Weights of a small transformer language model.
Size: 9 layers, 10 heads of 64, MLP 1728 SwiGLU, vocabulary 12723, 57.7M parameters.
Training: a variant of Adam for these matrices, 1230M tokens, 9385 steps.
Each number is 200 + 40 x the weight over its row's rms, rounded and kept within 0 to 999. Layers, rows and columns count from 0. The size before them is the row's rms in percent of the matrix's.

# up: layer 5 MLP up, 1728x640, rms 0.0377, rows 686-703, columns 384-511
# down: layer 5 MLP down (transposed), 1728x640, rms 0.0341, rows 686-703, columns 384-511
# gate: layer 5 MLP gate, 1728x640, rms 0.0379, rows 687-704, columns 384-511
up686,096,290,165,168,177,175,182,183,197,202,187,217,213,202,159,203,279,265,198,201,183,231,169,289,173,189,214,266,211,184,273,151,259,183,239,170,204,202,212,230,212,156,199,292,226,259,198,137,141,224,191,166,222,248,220,180,193,217,181,280,190,228,171,228,205,183,180,211,203,164,171,239,264,220,285,164,153,169,222,283,148,252,139,194,241,199,181,170,187,138,176,185,191,184,173,261,142,221,132,215,222,162,175,246,209,187,176,182,259,201,180,219,155,159,251,178,229,154,101,230,225,187,246,199,187,200,189,243,218
down686,098,163,199,263,188,202,192,267,222,141,229,190,217,199,217,232,185,175,263,213,206,204,228,281,216,159,218,200,213,139,210,216,213,122,281,167,317,169,272,223,209,182,212,235,166,228,174,173,264,206,250,196,196,90,262,149,216,217,193,209,215,180,197,216,144,237,251,212,162,269,250,145,158,121,213,217,257,194,190,191,229,242,208,157,195,169,298,149,250,212,175,221,156,184,147,170,285,178,140,212,235,232,127,203,165,111,161,239,222,264,203,226,250,250,187,179,199,237,243,184,274,263,200,199,220,246,219,109,159
gate687,097,189,203,146,274,205,148,250,212,182,249,251,176,215,198,201,174,111,208,275,181,186,178,189,211,169,255,139,279,215,180,237,246,193,236,173,209,293,213,244,236,229,198,199,81,231,153,161,203,176,122,202,147,171,151,219,212,154,215,154,173,255,119,163,192,190,203,204,227,257,226,197,247,188,194,207,137,236,219,187,197,203,265,190,237,129,228,178,189,196,246,161,194,136,174,213,235,199,217,190,186,165,163,224,273,137,133,272,215,215,167,208,200,142,215,169,232,125,242,199,191,199,188,213,224,196,190,248,85
up687,096,183,261,184,187,251,186,234,176,182,235,227,102,198,170,288,202,219,242,265,215,170,200,150,217,202,282,169,257,217,189,211,245,209,209,135,177,184,230,238,253,198,310,239,175,249,171,121,150,213,195,145,226,135,243,179,200,232,275,166,248,140,208,220,148,245,291,234,162,180,183,166,267,166,228,228,249,180,219,243,307,267,192,215,212,220,203,212,186,235,117,256,224,261,109,253,180,152,261,210,236,171,142,224,163,254,232,192,206,200,192,150,202,180,274,182,182,150,228,215,216,179,200,133,185,195,211,176,127
down687,097,200,122,207,147,216,201,215,231,214,131,269,177,179,197,161,196,137,163,152,201,210,260,266,170,168,229,224,149,189,239,186,183,257,175,207,295,184,210,235,191,212,253,111,226,158,198,173,169,244,237,238,253,218,220,153,215,233,173,271,207,222,254,188,180,239,145,227,193,193,185,253,57,188,187,178,187,245,241,257,224,223,242,131,129,208,237,148,176,130,215,188,184,264,205,241,170,169,221,223,214,190,181,193,189,289,168,209,168,181,217,237,200,205,231,259,198,279,161,220,208,200,162,156,152,160,190,256,236
gate688,101,192,124,162,206,192,255,183,225,264,222,183,177,206,253,167,205,182,244,225,231,180,176,234,195,148,197,194,250,204,216,206,182,130,124,286,209,234,246,164,189,249,193,216,209,266,111,220,223,228,251,192,205,272,177,159,193,69,217,236,174,242,115,211,162,179,215,212,197,175,211,150,182,230,144,216,266,174,210,215,244,244,183,174,192,195,205,207,120,263,177,140,203,239,165,202,171,198,150,188,238,191,204,220,180,235,160,164,157,280,194,198,203,291,223,227,148,170,207,190,175,198,298,225,246,221,142,146,220
up688,098,262,154,209,233,286,159,103,181,211,81,235,184,196,210,180,251,255,295,191,224,211,192,219,198,166,189,185,176,231,244,145,176,272,178,286,180,189,230,224,210,174,157,224,207,238,235,218,141,211,168,184,188,169,107,189,127,250,161,200,198,195,128,194,236,221,149,248,219,181,157,247,160,170,217,179,145,190,181,296,195,136,197,200,281,174,243,230,228,187,188,279,172,221,119,186,129,99,244,226,225,235,151,240,184,233,226,216,232,189,175,188,189,179,278,250,293,205,189,211,262,207,181,111,185,172,179,201,161
down688,100,149,244,254,197,225,191,222,241,167,237,210,181,247,163,189,233,168,96,200,187,201,182,157,207,117,170,237,192,174,172,254,177,237,199,235,177,261,86,171,215,160,293,203,168,168,182,191,200,208,232,220,239,188,211,205,110,190,218,178,207,272,137,204,186,173,198,274,156,282,185,208,288,178,201,175,250,248,131,166,196,184,190,178,172,228,190,179,229,153,192,210,212,116,192,191,113,210,170,271,160,163,180,169,217,176,182,256,166,207,179,241,224,229,203,145,204,158,137,156,124,162,155,262,175,225,261,250,155
gate689,094,237,161,195,222,238,179,208,227,210,207,199,256,159,182,176,217,208,176,230,182,186,231,274,176,236,261,252,249,162,197,131,246,313,228,167,196,182,276,147,178,133,205,146,226,219,218,302,255,227,175,194,165,229,231,228,175,219,200,235,146,221,298,155,171,242,186,243,228,217,200,187,214,189,191,168,241,166,200,162,239,224,192,198,165,222,234,259,148,211,197,186,170,228,226,160,159,214,241,243,248,217,174,209,189,250,204,238,221,244,229,279,267,161,125,183,210,157,188,202,184,253,153,255,193,196,209,210,240
up689,100,220,175,140,192,223,217,245,150,170,158,222,257,219,183,161,118,260,191,239,161,194,254,103,254,177,233,212,213,232,167,215,237,204,227,195,176,143,195,159,222,248,196,167,180,237,148,184,231,180,215,265,210,215,163,225,228,195,127,207,193,251,134,201,239,213,157,224,223,181,219,174,188,196,215,195,228,209,206,201,187,237,210,205,193,165,219,240,222,233,178,207,223,225,225,215,238,187,285,221,219,230,146,232,175,223,105,186,288,149,201,173,189,259,192,210,138,177,235,241,185,146,272,252,197,157,247,207,221
down689,102,139,194,189,215,304,163,278,226,256,213,199,192,197,148,195,227,213,166,203,175,203,214,214,195,252,226,115,230,203,153,256,206,219,281,224,124,121,246,202,185,220,201,211,259,182,265,215,188,223,200,204,175,240,205,116,148,170,164,174,201,193,278,165,192,228,131,132,178,192,188,233,199,222,206,213,221,138,247,200,108,310,257,204,186,282,186,217,190,241,202,192,215,207,217,216,163,184,135,210,275,169,212,257,264,240,175,198,236,198,190,229,215,196,161,172,146,152,223,199,198,193,213,207,202,188,191,225,218
gate690,091,166,179,196,190,166,193,191,154,162,261,209,200,165,135,156,168,163,173,137,230,187,176,195,246,160,191,156,166,269,228,171,151,230,238,179,257,190,239,157,197,188,175,242,223,243,206,218,171,173,194,114,173,201,243,193,288,215,178,212,160,193,159,107,187,286,269,180,214,179,227,198,258,217,123,191,182,159,157,111,188,187,247,225,223,117,311,198,197,184,144,171,157,199,157,174,206,135,241,229,225,209,292,237,200,243,231,236,79,171,221,251,256,116,187,211,182,158,201,242,196,97,210,125,263,177,106,131,209
up690,092,232,275,206,141,187,237,226,161,174,213,185,210,131,197,185,197,187,260,145,138,166,156,130,120,256,229,154,139,230,218,173,185,200,171,220,204,58,187,178,246,164,244,176,247,221,307,230,131,207,235,234,240,262,249,206,236,129,236,227,170,169,165,152,208,243,212,211,187,194,174,195,207,164,286,183,140,155,166,200,270,194,247,211,169,133,148,230,258,183,172,248,212,238,268,200,193,194,212,249,286,145,257,217,221,114,234,184,190,200,175,286,232,247,198,190,197,138,205,263,181,129,197,126,214,252,210,143,218
down690,094,204,187,259,163,266,180,214,213,219,125,218,145,184,263,217,201,152,191,239,178,221,266,224,107,222,206,241,217,203,211,219,239,156,198,202,187,248,179,196,248,177,178,167,201,160,203,155,148,194,164,250,258,237,148,259,171,197,212,236,290,137,201,294,186,165,183,262,204,166,211,249,192,225,207,176,271,194,205,251,197,156,172,127,145,246,140,206,188,233,208,178,188,224,255,270,201,253,228,223,209,207,110,203,220,169,176,214,260,304,201,168,131,194,243,202,186,232,161,127,208,235,227,214,192,218,283,255,153
gate691,107,212,193,217,213,156,161,187,190,228,163,195,200,212,208,215,221,245,211,179,173,112,224,199,199,227,128,212,247,259,228,186,255,263,161,223,165,228,145,191,189,93,127,170,182,183,182,260,217,180,191,227,182,201,164,169,225,179,206,217,255,112,268,201,204,192,230,284,155,174,262,217,174,208,124,221,213,165,296,204,189,174,185,214,227,182,240,257,191,145,184,130,125,151,214,235,147,172,188,174,248,234,236,222,300,187,168,230,143,221,183,138,197,175,171,182,204,223,230,218,194,283,229,215,163,158,183,206,217
up691,097,233,168,210,223,171,261,183,232,225,227,163,172,237,121,273,211,174,222,264,169,233,268,173,177,206,247,132,165,206,169,227,227,248,159,145,179,248,208,146,160,179,241,276,131,202,134,160,183,212,166,172,217,203,173,182,209,152,111,186,186,250,198,173,172,196,159,275,235,290,239,240,197,168,155,260,210,231,212,154,240,234,218,240,195,215,205,201,182,192,167,150,189,185,259,188,196,198,232,167,251,110,225,205,156,119,206,170,200,114,162,225,165,123,210,209,226,222,216,192,190,244,179,250,160,180,253,247,122
down691,097,142,205,200,214,165,198,187,196,246,111,213,213,218,234,179,162,211,98,149,216,217,230,196,155,194,174,207,173,156,240,246,242,179,211,157,305,215,225,207,220,210,200,204,206,262,261,119,240,210,157,186,152,221,210,154,267,218,154,231,155,125,135,213,172,208,214,182,202,192,279,167,216,153,252,252,222,210,215,217,141,128,221,255,163,260,187,273,178,158,269,194,178,196,220,172,136,236,243,215,127,184,224,123,191,263,249,193,159,194,247,283,184,221,202,186,162,247,190,183,229,211,121,225,250,195,227,197,212
gate692,102,268,132,189,237,204,235,181,183,188,211,197,136,195,208,305,258,224,236,237,223,141,245,183,159,264,221,196,158,144,196,179,184,163,238,196,234,272,196,223,147,224,135,190,256,237,194,257,209,278,193,158,259,204,214,268,153,177,207,190,178,145,187,148,201,146,207,143,201,204,199,211,291,254,144,282,192,179,170,235,137,161,254,277,209,179,275,132,111,106,278,183,195,149,259,241,214,178,186,146,273,160,219,252,199,231,154,227,223,162,143,201,180,161,179,254,193,194,145,205,148,214,169,184,195,202,187,260,201
up692,105,177,203,179,193,206,205,236,151,192,242,223,189,193,220,190,247,194,220,205,209,206,182,190,163,182,228,204,229,157,232,258,298,196,216,188,174,234,197,237,202,275,156,135,191,140,270,188,164,162,238,229,216,180,109,191,185,283,272,169,200,248,257,230,179,203,199,230,278,205,217,232,194,190,135,181,113,221,240,228,171,145,247,178,164,145,152,226,172,174,221,220,249,316,136,218,185,174,278,250,155,195,200,159,167,241,250,160,110,185,172,214,234,302,188,158,234,200,222,142,267,194,198,214,181,202,210,178,137
down692,098,207,268,247,173,153,240,230,225,183,152,200,177,193,216,204,157,202,152,174,153,185,274,251,224,198,266,149,133,145,181,211,205,240,272,133,0,218,146,223,237,213,186,156,193,224,182,236,165,169,160,170,222,157,230,185,271,216,202,149,187,209,224,181,151,286,220,121,188,165,185,168,215,226,245,187,147,247,246,136,221,168,252,210,169,148,222,101,180,219,103,206,270,249,193,247,191,238,183,240,165,163,233,247,223,227,185,162,187,167,216,249,204,235,157,198,233,210,254,252,215,212,215,205,200,212,164,222,143
gate693,098,161,156,274,221,141,242,232,198,186,203,211,193,185,236,231,124,205,169,239,123,176,207,147,124,292,205,211,245,154,215,159,216,239,275,213,204,199,210,233,206,161,148,176,215,249,201,173,183,213,225,145,174,233,226,197,192,198,217,147,213,228,194,217,186,197,227,211,166,201,180,204,194,259,187,209,193,232,185,147,166,271,171,206,266,202,235,203,166,216,245,229,198,136,158,147,272,141,231,186,308,191,188,283,212,206,196,245,149,193,151,241,207,193,196,178,223,174,175,278,209,165,90,210,199,265,202,261,170
up693,097,211,161,241,155,183,176,164,189,180,233,192,130,220,150,191,210,279,206,196,236,240,147,155,141,129,232,217,207,161,193,230,155,228,202,160,226,241,119,180,190,183,120,215,169,200,147,244,180,149,221,233,245,165,264,172,115,216,194,169,258,217,226,272,93,241,157,149,152,282,172,195,235,170,207,189,234,225,216,120,215,156,199,186,170,220,249,189,235,165,184,166,179,199,194,229,166,218,228,184,153,190,190,231,219,251,178,155,189,164,153,194,207,170,111,136,178,160,196,188,182,219,159,286,224,263,139,211,243
down693,097,227,246,166,209,238,175,208,201,137,152,211,132,228,112,230,196,161,222,176,205,189,251,189,263,186,213,208,145,191,149,178,223,219,178,145,306,119,262,189,147,154,188,254,169,227,219,187,228,186,156,213,264,165,189,104,169,143,195,194,229,188,184,148,305,232,183,158,218,153,165,302,168,239,171,181,166,241,209,224,242,274,163,246,251,214,149,175,152,263,174,191,206,260,178,230,165,246,181,270,164,247,234,227,186,214,242,174,156,226,238,204,124,211,224,174,248,199,236,204,161,219,320,210,154,185,143,240,232
gate694,102,231,176,222,280,185,195,182,240,165,189,166,175,251,195,159,191,224,289,158,140,251,217,224,224,227,243,264,251,221,254,250,252,171,224,267,177,98,218,188,200,155,238,188,177,188,190,215,218,186,238,176,138,179,195,208,197,193,185,163,177,194,116,181,188,126,208,184,165,149,165,233,211,181,236,209,171,155,181,161,198,155,217,150,203,253,226,223,258,216,227,179,248,192,172,123,131,203,263,250,143,219,196,161,225,185,205,170,200,245,160,189,217,222,170,210,222,178,184,164,264,167,177,180,251,195,240,232,184
up694,105,187,172,205,168,158,176,216,216,249,222,231,159,209,252,278,196,181,283,171,125,190,204,165,183,209,93,209,127,76,174,194,111,167,284,162,242,194,180,189,249,203,233,185,138,218,204,185,206,205,185,237,153,135,173,168,244,163,118,213,157,246,209,220,258,183,169,174,155,190,207,180,204,266,242,205,201,221,159,194,237,148,251,206,207,186,191,257,188,296,310,168,212,180,202,170,201,230,226,243,178,139,187,173,238,233,196,234,162,234,190,166,71,241,178,174,193,177,234,165,235,213,230,209,218,210,191,117,140
down694,104,179,287,187,263,240,184,241,264,123,182,211,121,211,258,184,257,229,204,204,248,222,207,170,184,151,211,223,205,228,213,143,235,179,183,196,282,139,213,222,164,188,194,273,207,179,164,228,258,252,165,250,180,209,287,222,222,264,203,226,189,156,111,204,236,141,102,172,173,248,151,181,115,228,220,225,244,206,212,211,234,210,186,237,209,175,203,242,229,213,146,208,210,228,141,195,261,154,191,125,205,172,200,225,178,164,177,228,174,194,114,257,250,199,229,224,261,216,248,204,226,193,245,176,208,208,266,230,196
gate695,100,225,205,196,191,203,183,248,203,177,278,175,236,106,234,177,244,247,185,198,207,191,154,172,207,183,264,153,177,154,206,198,218,169,211,184,173,271,296,204,185,277,216,181,231,205,95,190,197,207,152,242,132,181,195,186,179,225,199,131,188,194,235,148,161,194,176,240,162,255,195,184,151,182,143,196,176,218,250,193,172,147,248,197,196,239,184,149,238,223,183,213,198,222,167,185,301,221,164,228,142,211,179,219,124,173,168,214,206,249,137,136,188,181,170,226,269,157,149,236,204,250,188,220,184,207,220,240,188
up695,102,250,152,152,216,156,201,163,251,226,133,178,196,198,198,268,172,203,160,202,161,151,202,160,194,167,140,292,146,121,193,246,168,230,230,265,145,255,172,184,245,180,212,226,243,242,256,198,181,192,244,130,201,207,225,232,165,220,210,160,279,266,195,267,127,191,141,167,184,245,189,202,163,157,228,207,177,251,270,216,172,191,137,203,178,175,202,213,243,239,201,187,210,182,258,234,171,156,277,197,189,224,139,184,150,223,220,229,241,261,184,215,142,241,176,183,239,247,133,226,193,177,229,250,131,215,180,211,159
down695,102,233,234,210,199,270,228,148,207,240,218,151,225,176,230,209,198,186,168,170,183,242,217,173,121,220,184,251,222,188,128,224,248,228,187,216,79,237,190,202,236,199,187,251,179,264,164,223,155,145,181,156,221,300,234,220,169,189,279,209,175,242,266,235,199,233,201,162,225,222,203,123,208,181,198,204,194,138,173,178,213,162,159,95,189,251,168,176,153,245,256,200,245,250,155,243,227,230,273,150,152,192,245,157,199,143,225,233,205,254,164,222,133,230,135,260,213,263,107,233,193,192,166,224,229,144,179,237,169
gate696,098,131,194,209,222,211,175,199,173,216,207,211,171,188,217,198,237,217,191,197,221,261,168,195,211,226,271,219,153,161,226,195,124,220,176,247,193,301,209,155,157,207,133,217,110,216,231,244,151,158,292,203,164,254,246,205,152,221,169,196,254,201,226,235,141,220,202,241,243,218,198,203,211,190,197,200,180,240,175,199,225,168,241,176,217,228,184,159,206,244,181,201,196,139,194,245,257,132,254,193,164,209,145,152,252,179,162,112,203,298,311,128,219,215,206,112,133,158,163,180,202,143,264,258,179,225,138,194,259
up696,099,213,271,206,232,146,218,171,163,191,230,224,213,228,186,202,224,131,199,228,227,166,212,210,244,134,251,168,141,168,322,199,216,156,207,212,205,261,230,205,195,263,210,181,171,248,179,182,219,268,188,170,228,223,157,200,214,139,165,152,236,194,179,134,264,161,164,151,211,153,185,262,166,206,169,178,175,121,257,167,189,203,199,169,172,233,193,184,176,214,190,204,225,183,220,163,175,177,154,182,209,197,184,245,175,158,183,228,210,186,182,247,163,278,200,251,170,230,250,206,223,175,208,198,327,176,228,191,185
down696,100,167,248,200,196,230,220,194,293,161,288,226,221,215,168,201,188,143,236,253,178,197,238,221,171,201,163,221,177,136,105,166,261,239,198,232,212,213,215,212,213,210,203,149,183,179,169,158,180,168,192,122,182,246,186,243,181,221,104,199,146,195,197,225,188,176,189,232,174,205,172,235,231,158,226,144,204,190,180,193,163,256,188,194,140,216,220,180,203,227,230,204,116,155,165,174,178,189,220,206,292,183,222,211,149,225,146,241,205,236,261,205,242,228,220,262,199,127,231,174,210,184,141,202,302,216,169,169,183
gate697,106,170,208,174,199,224,157,201,289,187,208,242,191,195,180,205,217,176,162,218,226,229,198,227,133,179,194,229,242,213,177,225,179,220,166,214,213,187,235,236,161,194,172,200,118,157,225,218,117,178,198,200,141,147,188,224,189,166,164,147,239,228,197,261,206,242,238,264,124,187,200,213,190,101,225,180,244,154,228,232,231,231,257,173,184,202,182,293,196,274,224,196,216,156,177,153,237,172,240,191,202,264,212,207,237,148,120,155,211,134,151,197,218,212,129,187,193,118,191,154,151,164,129,226,178,175,178,166,258
up697,105,240,155,194,192,219,147,162,109,226,228,179,186,247,289,151,211,277,137,250,181,150,197,177,178,224,211,231,155,194,245,156,275,219,121,272,238,219,170,249,148,197,157,165,184,295,187,211,289,161,260,241,150,240,142,150,216,233,189,150,298,227,202,254,127,254,201,220,211,194,177,194,151,247,163,198,140,227,206,230,218,128,167,243,142,233,206,200,250,189,187,109,242,149,216,241,157,245,207,230,244,188,198,230,193,189,195,170,177,190,202,207,203,289,195,229,198,164,136,235,187,169,241,246,166,246,180,199,202
down697,108,168,194,231,227,158,203,164,181,148,175,144,282,212,235,267,133,169,195,228,214,101,199,274,196,127,151,144,166,224,190,173,161,227,177,197,201,200,171,217,230,177,217,164,201,247,244,196,240,96,184,148,227,238,295,238,244,165,251,238,180,225,211,176,169,176,197,224,237,137,217,186,216,180,216,164,169,297,170,206,146,202,241,199,251,181,220,171,211,214,194,166,152,175,214,224,86,189,243,164,224,171,161,302,244,188,274,223,185,185,223,188,109,226,180,261,255,183,163,185,244,143,167,261,210,207,221,307,200
gate698,101,176,199,172,159,278,186,202,176,217,178,168,227,219,195,215,196,237,160,210,270,254,193,191,184,279,166,272,200,298,151,219,175,297,145,189,207,184,294,153,161,220,106,125,209,211,125,168,177,245,259,235,200,192,275,209,190,190,237,270,248,260,125,217,155,160,223,207,251,233,195,237,141,181,194,108,210,210,232,126,219,173,251,187,129,179,227,185,234,173,127,202,188,207,190,236,199,179,225,215,179,203,212,184,209,161,146,194,228,267,154,193,223,239,104,209,199,202,241,211,205,170,233,242,253,220,154,245,72
up698,094,149,191,214,188,226,238,141,177,108,205,159,132,195,200,122,147,143,198,176,183,259,143,172,123,205,137,258,218,160,168,131,164,232,159,206,230,215,156,172,167,265,200,244,151,207,195,183,189,182,238,276,178,223,248,246,162,138,215,189,128,155,220,187,159,164,245,168,231,216,258,169,157,211,245,210,216,157,166,160,206,160,172,167,149,234,148,78,225,200,146,134,212,249,194,167,193,188,198,189,153,207,259,176,206,127,278,174,129,274,202,267,195,213,231,238,199,247,187,184,261,269,227,268,243,169,187,225,192
down698,090,178,210,240,237,171,195,165,179,189,214,211,269,123,172,223,259,172,214,172,310,184,216,244,167,178,170,175,190,166,183,165,232,173,157,179,354,251,212,168,155,142,270,208,198,229,231,171,207,167,215,195,202,145,172,120,152,253,213,163,155,209,175,198,155,172,237,180,96,142,211,186,199,217,183,154,166,241,143,171,187,212,253,194,203,210,272,272,278,258,195,206,167,171,191,193,180,187,161,179,226,163,244,171,191,192,159,198,227,190,203,240,210,213,219,172,228,180,174,209,228,134,148,239,192,170,146,166,260
gate699,102,195,225,175,230,160,197,153,172,241,165,189,232,179,119,141,150,243,203,179,222,180,209,256,200,133,196,156,192,172,210,197,212,205,202,183,180,219,183,209,195,153,144,175,203,250,214,131,186,208,143,178,71,257,148,225,132,245,176,261,155,278,272,225,147,250,166,239,227,174,158,185,223,243,214,180,199,212,203,263,206,317,144,209,256,229,283,181,120,178,167,168,147,189,187,187,194,189,174,252,148,77,229,170,165,198,239,198,216,178,149,178,148,205,241,251,183,149,200,185,269,218,179,201,190,190,265,294,190
up699,108,233,259,169,205,173,217,139,262,217,252,99,145,177,206,172,173,221,248,208,267,219,207,179,229,195,211,186,189,128,182,193,186,216,189,205,190,283,221,200,242,219,150,250,203,189,235,181,169,194,331,223,236,193,187,192,189,206,263,188,169,149,192,232,157,179,214,127,253,254,165,274,124,179,217,181,197,212,178,186,206,159,262,237,205,186,162,175,165,178,222,167,168,243,172,229,128,242,259,150,215,208,163,222,198,160,168,180,184,250,153,108,167,226,204,223,162,165,189,149,226,212,188,208,272,147,184,183,198
down699,108,200,172,265,172,106,150,221,254,128,227,161,103,186,220,273,239,153,222,223,176,234,211,182,285,92,234,184,253,236,187,199,172,247,177,257,87,193,224,245,111,265,148,277,197,172,238,190,182,231,138,208,176,223,159,153,167,183,155,292,164,268,138,219,152,197,135,159,266,193,232,215,224,117,229,235,177,183,166,154,189,148,274,284,148,218,212,207,141,195,155,243,221,195,265,200,188,213,252,195,187,219,176,197,106,89,116,125,199,159,175,202,260,219,181,217,134,227,223,225,158,123,239,242,147,241,250,185,197
gate700,102,164,186,168,123,156,216,234,199,251,221,125,207,179,255,168,181,158,200,219,249,196,129,226,257,153,264,164,231,160,208,131,219,160,210,239,206,165,199,182,244,180,164,246,188,256,131,157,207,165,165,178,231,144,181,165,254,186,190,223,175,210,218,228,281,247,250,146,190,155,181,168,214,238,169,190,183,165,187,175,243,189,178,231,199,231,222,219,249,129,167,213,180,207,188,202,183,248,242,220,167,129,208,257,227,211,269,157,192,204,265,242,135,257,232,125,222,180,251,203,213,110,208,172,320,217,186,183,278
up700,101,184,195,200,214,209,166,241,201,214,199,152,194,161,147,210,269,159,167,176,166,171,245,200,210,193,235,223,175,104,188,231,244,157,157,171,219,164,160,213,257,176,144,193,197,219,167,275,229,225,123,257,256,259,176,160,280,223,187,205,225,241,181,155,273,152,189,164,208,142,185,233,251,271,152,184,137,202,219,227,109,234,195,185,226,173,195,281,235,214,139,177,220,221,211,199,208,191,180,247,193,166,158,203,141,231,193,143,217,168,280,219,271,166,249,243,175,213,154,228,228,243,221,226,213,137,279,183,176
down700,104,194,216,225,179,163,146,213,193,175,218,182,199,120,146,175,215,204,243,212,227,200,193,218,187,273,125,206,201,180,210,167,156,129,224,170,295,250,217,171,280,229,231,217,195,243,202,159,183,137,163,201,239,238,166,259,205,177,214,200,236,237,257,273,135,236,146,199,160,204,239,139,197,121,200,252,132,241,288,198,160,169,220,108,203,204,140,159,167,180,159,175,160,255,251,197,146,192,263,284,214,188,216,267,251,191,203,150,224,185,235,169,256,145,266,167,176,203,133,185,147,127,147,267,183,191,141,152,215
gate701,100,157,208,223,204,225,192,206,206,169,222,219,252,179,95,197,294,154,169,194,114,164,152,182,175,156,281,210,209,104,227,176,240,228,251,148,167,192,134,232,197,230,166,213,164,206,211,212,182,293,225,243,183,265,237,128,203,164,221,252,220,269,257,178,130,181,228,125,204,234,217,162,149,271,220,275,199,160,162,185,161,170,246,205,222,68,259,284,181,177,231,244,156,221,158,213,212,141,249,156,164,219,185,230,128,191,204,274,145,191,250,243,254,203,114,168,252,152,255,231,215,172,189,294,149,149,165,138,178
up701,099,154,224,152,263,109,260,204,194,212,218,231,160,223,177,160,176,270,185,214,200,248,165,206,144,161,211,169,204,150,211,153,148,243,224,198,185,194,165,277,251,141,186,215,121,164,207,200,197,219,186,292,172,241,226,246,170,226,229,211,267,206,235,222,221,186,202,227,207,212,215,171,201,236,199,224,164,223,217,238,114,146,161,194,166,243,237,128,205,182,211,173,211,173,178,139,241,186,226,204,167,214,152,234,137,158,283,188,171,180,152,184,224,182,167,160,249,174,249,247,225,273,236,201,248,148,259,232,127
down701,101,134,151,164,211,171,240,186,232,244,260,169,131,176,228,150,230,217,191,241,208,200,247,192,280,207,205,174,214,165,200,127,191,146,241,175,320,129,169,223,172,263,183,152,112,262,264,214,176,195,219,236,239,237,174,179,174,145,189,196,183,263,215,175,184,220,187,182,208,187,219,83,188,113,248,170,180,196,259,166,184,168,186,276,211,77,223,243,97,185,176,179,188,242,228,227,171,173,231,226,145,157,184,213,133,170,182,204,180,177,229,183,169,227,215,199,197,174,209,290,194,242,161,187,129,243,185,145,196
gate702,094,195,260,183,180,133,238,195,183,160,195,229,164,202,103,186,260,181,176,251,210,214,173,227,258,141,265,209,254,283,147,245,206,181,181,237,178,200,176,182,276,191,183,154,161,202,183,138,230,131,191,198,230,202,215,218,182,206,251,193,260,178,186,223,112,206,213,160,197,174,167,217,211,207,209,175,198,285,219,237,210,192,149,162,198,258,210,193,219,207,252,150,170,248,237,299,201,178,146,177,188,213,203,184,186,145,251,202,223,234,241,299,153,120,210,195,198,209,169,86,147,206,173,177,218,208,214,172,197
up702,094,275,158,260,216,208,133,132,143,138,317,253,144,173,235,195,216,208,231,136,125,176,194,205,134,220,171,188,248,167,253,255,167,165,206,205,174,206,225,214,179,189,113,192,189,215,221,235,168,193,178,240,159,244,184,118,247,206,193,181,207,175,218,254,185,212,182,249,278,260,284,238,153,267,262,198,112,184,232,137,228,180,231,185,177,252,168,251,187,226,229,199,254,265,112,230,205,234,235,103,169,232,204,193,273,178,273,248,164,207,220,191,197,257,176,232,172,163,226,190,238,236,137,212,141,246,241,275,252
down702,093,202,222,159,145,199,234,192,193,189,174,154,179,245,196,224,271,144,167,188,170,214,244,233,224,146,260,189,156,189,86,140,157,202,211,101,97,257,209,214,162,142,251,204,152,220,183,237,197,259,242,221,193,110,232,271,166,190,202,154,191,167,205,227,234,189,197,239,190,115,152,166,254,198,167,126,270,145,221,215,228,206,241,177,167,143,139,209,171,201,212,272,165,223,191,237,249,110,229,251,233,219,180,229,217,152,248,97,196,226,221,172,269,215,219,229,274,180,209,201,214,232,224,230,206,209,163,143,146
gate703,103,235,185,216,216,290,265,107,203,176,148,186,178,138,182,207,201,193,258,252,155,206,231,195,221,230,172,230,128,256,157,202,176,191,228,202,165,182,205,198,178,244,210,175,236,164,179,227,192,180,242,219,125,176,151,194,203,175,168,131,156,196,181,169,197,218,131,226,146,182,217,197,228,241,191,183,176,168,205,219,171,195,171,106,205,195,271,193,160,212,281,201,198,176,161,96,256,250,304,336,186,139,212,265,243,148,239,212,300,180,209,151,263,245,216,182,178,205,179,240,216,164,232,246,186,165,196,113,140
up703,104,200,155,148,279,150,170,137,283,215,209,179,253,196,176,265,203,218,159,244,216,163,191,149,182,233,126,213,186,275,147,197,277,130,148,129,225,178,146,213,136,116,183,211,171,121,197,183,137,124,247,193,169,165,216,164,165,186,191,121,209,174,261,229,232,225,202,237,228,194,268,236,218,246,241,269,132,219,250,219,180,220,154,177,227,186,180,241,201,219,255,201,219,151,254,189,167,171,251,245,211,186,151,198,215,221,194,212,207,210,191,205,270,156,228,148,195,195,219,280,248,182,246,203,252,200,242,135,194
down703,100,146,174,184,291,180,187,145,203,179,230,217,246,168,182,152,302,246,241,210,194,202,150,222,213,215,195,180,232,282,124,239,97,230,180,177,266,154,185,139,207,114,278,221,150,199,118,138,179,150,254,190,218,194,215,147,198,196,265,194,210,198,251,184,254,223,210,229,248,268,245,191,238,149,147,188,222,237,188,294,228,190,158,174,186,178,254,203,160,179,228,273,193,121,205,213,199,186,262,217,252,213,182,294,190,192,146,191,224,143,177,231,186,212,184,140,184,182,220,241,244,168,282,247,163,149,227,167,207
gate704,105,192,140,131,167,173,165,213,182,181,221,221,200,215,128,248,187,115,218,226,156,169,184,230,281,125,154,204,300,268,189,137,183,172,199,228,181,166,136,169,136,162,212,275,158,193,214,175,216,270,122,209,199,191,149,185,170,188,180,107,184,229,208,139,181,170,184,124,154,198,154,280,232,171,159,228,194,233,190,151,223,177,219,254,216,192,251,195,267,249,249,192,181,234,185,245,213,176,260,232,143,134,225,200,155,201,260,160,198,149,276,208,246,140,253,235,181,239,236,210,168,211,217,146,217,215,204,190,253